config.toml
init_std_up = 0.0465
lr_head = 0.00759
decay_fraction = 1.0
final_lr_fraction = 0.0
Each number is 128 + 24 x the weight over its row's rms, rounded and kept within 0 to 255. Layers, rows and columns count from 0. Numbers have three digits each. The size before them is the row's rms in percent of the matrix's.

# layer 12 MLP up, 1152x224, rms 0.0465, rows 760-816, columns 56-111
096:124123147106119124125105105140097115099095095102125107160122157130136145130112133123128083155113116120138108113155106130087116125137151179135108131148104139192124183126
094:131143093136129117144115118120169167112136154117122123129145126133119141150108132094124147113153177127133105147102130145156126144145162068130121126108073108068121123122
098:083166161095100099103132117147146093114128131113153183129198177161151148091139157084111132084120172094107100128120115144138108080097134136116172150167122113099133155125
095:116144134159138125141151128170102136130112122138099131099148139130147118145165144159117114123163105101134119150151135136120108171119127124132088081124140121119111175105
106:155116098160111099139138088113146147148157111127142121112133130106101158121151120139158156098153139113139083122160174160098135118102153132100151104089141123132135153130
097:111120121117131131133084103111116106148105058129152158119142101169166143137125120163124087124117129154120162068134150154203126115112098100152122134154126192112166104144
109:055134106104133100139131128118122127103145129131094142064149129149126138170103152119110137123132160122153109123168110095137148144132110131126180118095120152160143134155
108:143107114151120125159085116136121162095091106072153093134103139096170148127123147167111089111141129118110081191160171128126111108137113106116133128136127168107145099139
087:134066128151154133156109131150120156139127167127117152128105107109131173126127136108099136106144127137130123149147165124097164101128157099110154142160134147140125108127
103:126118128129149109144129088146126136105114119173081166131121153143120116145168164145225119078148143094130114092166111134098140112106150185106114096128128152091154119149
105:156120114123143149141121141100149144118085155104130134121147130110144106150157117149175114147146121133130092146142119168162154175113153137150146120157110135145127139093
102:117152141131117136140146074167137096140075111141155116135111121149096112141154124145153087124136152131152144107123138131142138124134102100080117108146134111105114152115
100:146138133151162117141195147180102149107118101120149158133140088136093120136115124121090133111138080122156162140123174135145159150082126128142168142144124124133107138134
101:102141105174073130125119142106124164114154101114115196154122107165115166097146131131138114133113145069184156108121113128152108122096098114155155133125126111140121146116
104:116142084112121155165113123121124140137118165095130116116110139111142096137117100125143122194113128164158096099128144135109130077085124111121121131157114132106130146155
095:119066157120134175111116138105150121106077149121114087121153117135132099122131141140126135108131143138087141133196119149151201146131118115111118149097150153148112101138
101:121117149162173150143081122110125113140139132091148178149150138145157145138117101163124133136114158099145158128085150121072172150148164144127169105119163118155080104141
097:102114109089102101106118117119179112096142119097150129111118096075122143129174136107085128160169128082095130105117124122106107127105129057138128101119112098144098128125
099:136095133146136077115153154128151119133149136136100126083119136181172128139133107115128117115128056117134119147108129130138093114102139105146142152100141147117155151115
103:141125090105130170110139099142128106092106092130147122096099117158165097111111151141108118130123128162108147141167094117116117126156135145107116173123120152158127138100
098:101166098111160158128121124109134122130136115099123111135128139103120124137134127104153182106125093124153111118151123122099095149144101141110133141093133155100119127114
101:139155127130111146157106076128149107138132161072177165110138142079125153160160151173130142125130133142116089107125143105134132134160135128118120110113106153159104121121
107:161130140163155134138152155143183134150174126101092149126135139166129141131121123158183145093149122142146131181102134121124122123131146128145154106107122126127136156154
095:149145153141148101136115140138119118154115131098138195107086112169098097154129136116138115126092133142145128126114152162147159173188130109137085166155106135150079100171
100:179144105071174112145152086132120149098121140148118164159152148143144118138122120150148166125120160112114116156132133094145136142154101129113127152133087148139149124148
099:092134146130092133125177121114121117090150114132110138163113139130112152138110088177063130139124104104139137150169118110104110089146112136128152163126134126140171133141
100:144123116164097119060152116148137138148127131119132124097117135117105139110136117118102089144131153122088132112115109108128140114141093118123105119104154118109129154152
099:134128133134133116114125083120115145136098092115162101173124131108099108150068116124142132120125130102098130055193146140106128113108129143134151142127100104149088115138
099:133126130123135148147126115152118141167135156120152119149127123098136091109127108101146127114127119088070144133134099106178120115132137084129102116118096120209117136155
099:163189172120134141162120127149110145141111121131179142138136131160104105139140088131116081143137157142159140156159107164106156158149116110134114131121129142160126133097
098:187117125144164144111130142128151105130095115119085117132133116134107112153135115120102110119171124142165105188152153129120110123130122147118131129099108136171107119131
104:087176098153174147131107110164089159148152126122128155108112112159141092140151153139159139124144090131092152105115126145110155111136131098127158138155134119115101141098
099:120117105120158122104125135120101076147146096127127110134139159133137146097135145175134091100119147089122094080114147085123135116097114164158150144140143150130131114143
106:160103139100113144104101159123121154101161153144136145126150123156095144096146199135121094162143163084148146110141166163162116093120173090109150114098122127103117140156
099:121138104075138077121107162115149164150110119134119133099116173118160159168124119104124163077116143131092126133144125095111121086158114121117151106119112141154139092123
099:075131137141120122123086118142140126114117097132102150124093120127125170107091154112132117119152099127157146140144114117101132108137115125107097133128143088128155138134
099:139105133133133166087153120172101143139129089148148125143143131175153118109128126136105160151124117115113132140090142123155108093117145179148109130099115092107141121147
094:142119103144133148099145146144136110121167125124159147129143119139126126142119138089076142124145140135135192144119150133090141110098124132168160169120134114108128114105
092:138126103124127109113118134152109162087116137113110162150154165148169159126110097143101115132122128118109130134170121158154123136101081115129158123097087127120108107101
103:179109125180107199150148137142143153105121081136144132124141151108143136150126110108136088119161131137110133105143113144116099178163118133129145123109110050118146119127
103:149113127106109137142128160115106114128105127129130151120116128124125133180128132096084105102133139109103179134110135133113096105137102090122121137142113114128090102091
096:109098167115117118156107140146152106149120077107121159161166141121086110154087086132103164134117182116148144161138108115133105080100118143104156097128094120147099090153
097:131140146131142110161090105134144141147113095122121128093129128132178122130082162134148125093092117161154124128158151104112119154125110118153140140128083102123112120092
095:142107069144156121132112158098134120141113160144100139134157118165151139121140157110135146115115091102132134101126083107098133117129154127137132166072134060161111157153
095:171151114135122109134122105136166123122127117166133124076150125142145125145094159138133040130171134145091141159161080109138136181084116136162111197100124129144111114126
095:116149106132067129099106138128128135126131133097140114119100154151142162146104076144162169152131142113066094135075123133090134134081162122119097111130166186136121115145
094:139127130081100144105153102116155174151133132128141129157154129105100119154106125107117136136159104147120118166150138107115128169119150129124106120120153088163097093140
098:132150123179173142132064153112167118109126114097080153146112169117164105131135111127122109131132119127170103098175156136156141121141152089145151140138124123114147137112
101:096139101073104127104106140155099114107076096144125169125158105134123103151154136130093105119150165099071136093120127136132137141149138102156106127125096149125119151088
097:155104165164168132123098103152171152119129135151153105091136136115148114123122120156152142138159156122121176117158076114108155131116136119160104120186139144091122152157
097:110117133178105083112135134124122088134098096100146117128116126111096126168100165122095080130180163147136117128160144160104139109123154126184165149129147157135115073132
100:133173081097148137092135125115154144116119128153129128152136096162118127100146119113137151122086153105103127107138133160123097096157133101119119133152116126171096104129
102:105123140089124145144123081153127117116099144137123120127149110147147153149108123147119162121160159120144139125130104109144176161119096124139142155101116175113112127096
094:173149128167150094113130131113160115100118111140111138130137096133181117152149104129111151090097125137148111093099150146136141127127162129168125149130108129106126089153
103:165124147141149080126147121172149122143119140121116115185140126134120161095091110144125142097140099106103129127147135164180134122146145134197130105172118123133130142140
097:135109162096125156101142132145107101162138098141153136130161058147134113116120135097117113100137148079096158146124063138126131095135127101141115133106122103125175136125
106:138133116147125144142141129116148130133092143091086114145113136118134161121085107135147141164131089180103121108089133168154147099105123181148150141098124138105125143122
# layer 12 MLP down (transposed), 1152x224, rms 0.0466, rows 760-816, columns 56-111
091:089091139122128147104110135114139086155132109121104132130108112173127110152133130143130105110112121142099126104127157118115164169159132137131139170113116111108117103123
091:153165133117149123105099121138146119098109108093085150112104153141138158116129149166118131105130174118080181118133121120129115109118139122125160157169112100136091103148
089:137160142116117102133143165179169146147148179113188110160166102169138076158139122146119132115118086147123061164127140116121162156150115122109118138154119102144119141152
093:147151151112115113129122138136187147175151142105162120120139131138101137132127159116123141122126147174145143163125160124128116119135130127155113180097143171144134084112
103:146160168126155152113149120130086177120112120123133130150110154114141150122097098152133120144128126099120155077097105129135198119149129112104174139138141153122167110154
095:130151104127095171101137151120125127168166157123153087118054137125100132139114113089147152111142122123144114158130108110108137145126128113115137121100138097172090157115
110:139164141134140130122145126176118111124128141152158137117110144132120104139103103111119117089141102136132102132121148165107114137135157154155144091134141104172131148094
109:120107147101142136131090124096119148109140088119087126133081083109145148144101162172089153096102157135145119125094141125178138137100111153127107125134142068144123155110
086:129113059146156099144138165107127138153101136155139143099123153130126114119139092166136128130106175155152108148145118112129117155119156140128093120132086197150104087109
105:104110127163101122100127117133139135097130161103086131114128132113143119136063102141123125073187174135149171097130089165153136105121134148202127129128125108133159104139
097:150128139167163116115126162089083128092151144138138121169131154122177148137145160139128167115110140114120164126164107126147088107119116123126109140111137120092116183166
106:177104171149157156116156142104160106126115146116092141129164145115134111119154148151150124138138150133148115138132114118112124082126132115128094134141173144121154111081
104:073152162122160089136116140135115098126122144157124092149135138146182164123130144144136134129124174152130059105184117154161127108192134075131142086117109161115201119134
101:158167139151117112154113128100091113141158149147064112125138117152158121131143148155138157155158108127139125110128148115143112117133133121140142082139121114102099161076
103:116106104161088168136110157126128116111136107132138145164159118128111146138046117132114158123108107094120135164143141121147153168139087118163150128113114134136119122123
100:153106128155075135115145142170083145152125139144107166128180067127121136135140131131160118118116079160105133110063109128143067110137176117093118086161130145115126102092
100:136093129120057141103109124179129165102144155156124101155121126125094140146102143097152153120108096137097123110145104132132095128129143116102117150147120149135157116065
084:130114151133123142115134156128155102138132110135115134121125136170123113136075149086134100155099140129125140134144116139157124108137099131090141114136125135136157145137
107:114133118129169150129158107110110148125150091096099081121109119160162107133100064125106117117147143101110136070100097140128112081119110131051116122119156123114121128087
101:120133104124102125137125139154182118116107162074088144114146116074089148106161130132187165144123123089110173136099158107129159093120119081132102158109168115118155133137
097:164124128123098123113117119117130134116133196167089147131099160152142147118119122198133083112111132134087132130134118120105138114117165086154163153151105080183163078100
103:144096110187120107139114117120128099115172136097115106100128153109164090129132142123090135138127103098103122103097101104141116122083114153135147095149165129120150133131
102:141097174113145130149143117101144123129167078135152070131152126081151159121160154085148133150127084175107135154149113080063129151137135100125093184144134134144108119123
103:151152146134087128110114110143165135121093150109113135098138169140129127131172131166121157118127135097095158109131119119119083140126144119107141118106126126104143167124
096:124139117125127093153088122091128117141158152078073137093106123195123165119158134120117160169108057139129154120138081121131116186143129139134143171112142153114138114158
095:147192138122085128128150104128158163113128137126080139138126121143161094114152153123139091133139132149101137093132161123135104173102117105101105077121128138125120153154
107:143131129063143134128144171125164121134124070129151088159121111117140143117130139122160171089143156123174178155146139154130138128144110102110121130108152094119142148126
102:115097130137121129142127095153125142135118141088167114162144112077120113120116119124160125160147152153161093158118078129131121124108108124133141133125152183158131139124
093:130140141138099122113142080145134142129086091113131113108121109138118133166155136154165091074113144084133117082157119159126106124123142156148147126129151134129123162162
101:134098109107076118155138108100104114145148135142174141118169149127155126153122117137125121144157177119161119149093117117082105111127138127152138090133123094150153125159
102:100160160093121154144121120136125102126117126146092126171137068108140140152107118135152139149122142112105132096114179162123110158141135113214141129066122120095120116109
113:095127114103139140154151137161142141107147123117126146110135115108158131156145105129123160072128196129138164098124155153137129154139111184135115152195113189129082109153
104:135132158112120141117104103134097132098155178112113131140085139126128090128097091106117156144136113108118132128121107099177120095128113119066116093144124125155115126104
112:133107138124122144134132096088155124139147136139105137147107100136133146126146140156095134115115147138095122119136131089118107143147134112119126145138147146138142103104
093:151141108146115147121122097109139101093126120103129114188145122127144114138136120127129148125136134113154179142098139153155165148098080152086118154133107179140188126151
097:160129143143162149123169161120078174087134133120137085169134136153091159096085139148118132171081132154090135127152139144143173096123159155131135114126106150156107140158
102:127148135112192135161054096152136117090162139125119119085112083141146108108148152172122125104105089141132154130122153133121138113146184131128098145163102133087113126150
097:137151151142126121139141115120070109125131125143074125136093128114122098100125091112140103143176132120148087145143115175108102146150147114099157140092143186112161147112
093:129126110123129132121152083122139114140192122153119116130129127121093109142104170112119123089139132157170154122143121110127162156148162105128095093106167144097132128130
105:112129134116122128160105114108150136158167156133119148114133154166157146170185163128128123145133157132110149110132130138123141127124116146120127109160096139171079150118
103:083140144138107144117123121146153155139126130116109131125112133098126156101142150143134109139108131144128122086123043108106137178124138151158144148125146114133095148142
102:119135142149101118135119077128116088134118142110160170146144185123093167126158123157130129120128112101093118105079145125118176161085118121117133131155172134122136177120
100:099108146148135123141109131112136148123114132131118140108106128121104076128128119120133080099134174116154122124119094126153080167145098112154126148144117130108113173127
097:129112181141133132150121160134161126086133144163147154110129102085099116125092163140127091149159144109139113162131146136110118080100138127140081120145087118101140120106
101:124112110118141154116117162123151174098132109158129131109190140140152137145119137061102126163111126116180129107147128149126148105139120120148114116125172129121125134106
094:161136105093147142123129150143115181126128137122175142129122119101145099131104154153153138128103137160156161128171107120120134113164101138072146107141113081120148129141
093:132141111125163156137125137141138121125102156136144094040103143165154145095115096105110160149107123157141126102131131139108115129144154135169136097140092098110188122095
099:146066121107143111125131080105137127130130143162130128121099138151131146160144123129160151110102168108140142155098139102103106106117117169130104139109121109141117133125
098:153120109156122104149133146153145149122134129148078100156107113090139087153141110092116077108133122143126115126118160141114105127112095163114122164076114157150146142104
096:099147095156160136107141151131141109126116157103104135107101119118127151115161156141149146115142092097102079121127096130113099130132139151118150121078136136173133086109
100:114180183121126147101125149140143134093137157129165103143137163099116163125135104116127132110110112117125185133079083072128117128148121113108072146100133081129131177089
096:136085147157139090103107120117116170137142132089112111140137110118171165096110165164120118074159120094155163126090092109122148143152182103178149105096109131100134124129
102:159118116160111116120149162085200152145126091119100141124148133088152131138148108134137089165137099118105064088145136108111146129113099115118176096110129144154107120118
089:117115110135154160144115147176121107153100133130101120147118118163118119123123151128149126138157169091186142147169128131114158145105114159076136091145071148143118129122
104:129143123132112133152083179124126134104132094121112134125099168111091135120137163160133076157152158104129130158146134112111077129168147102093147127100116132116132109177
095:133123150124115133172130131092152117118101203134110132135080193104120112122143157125158075152092120128117101109114127125133142126126145115117124139122124139108156139109
107:114136126078107132126120097137151114169142108096140120092153151112114104065117112179161128110123159142112099111144149110134089114118145144149083156144191162124150136144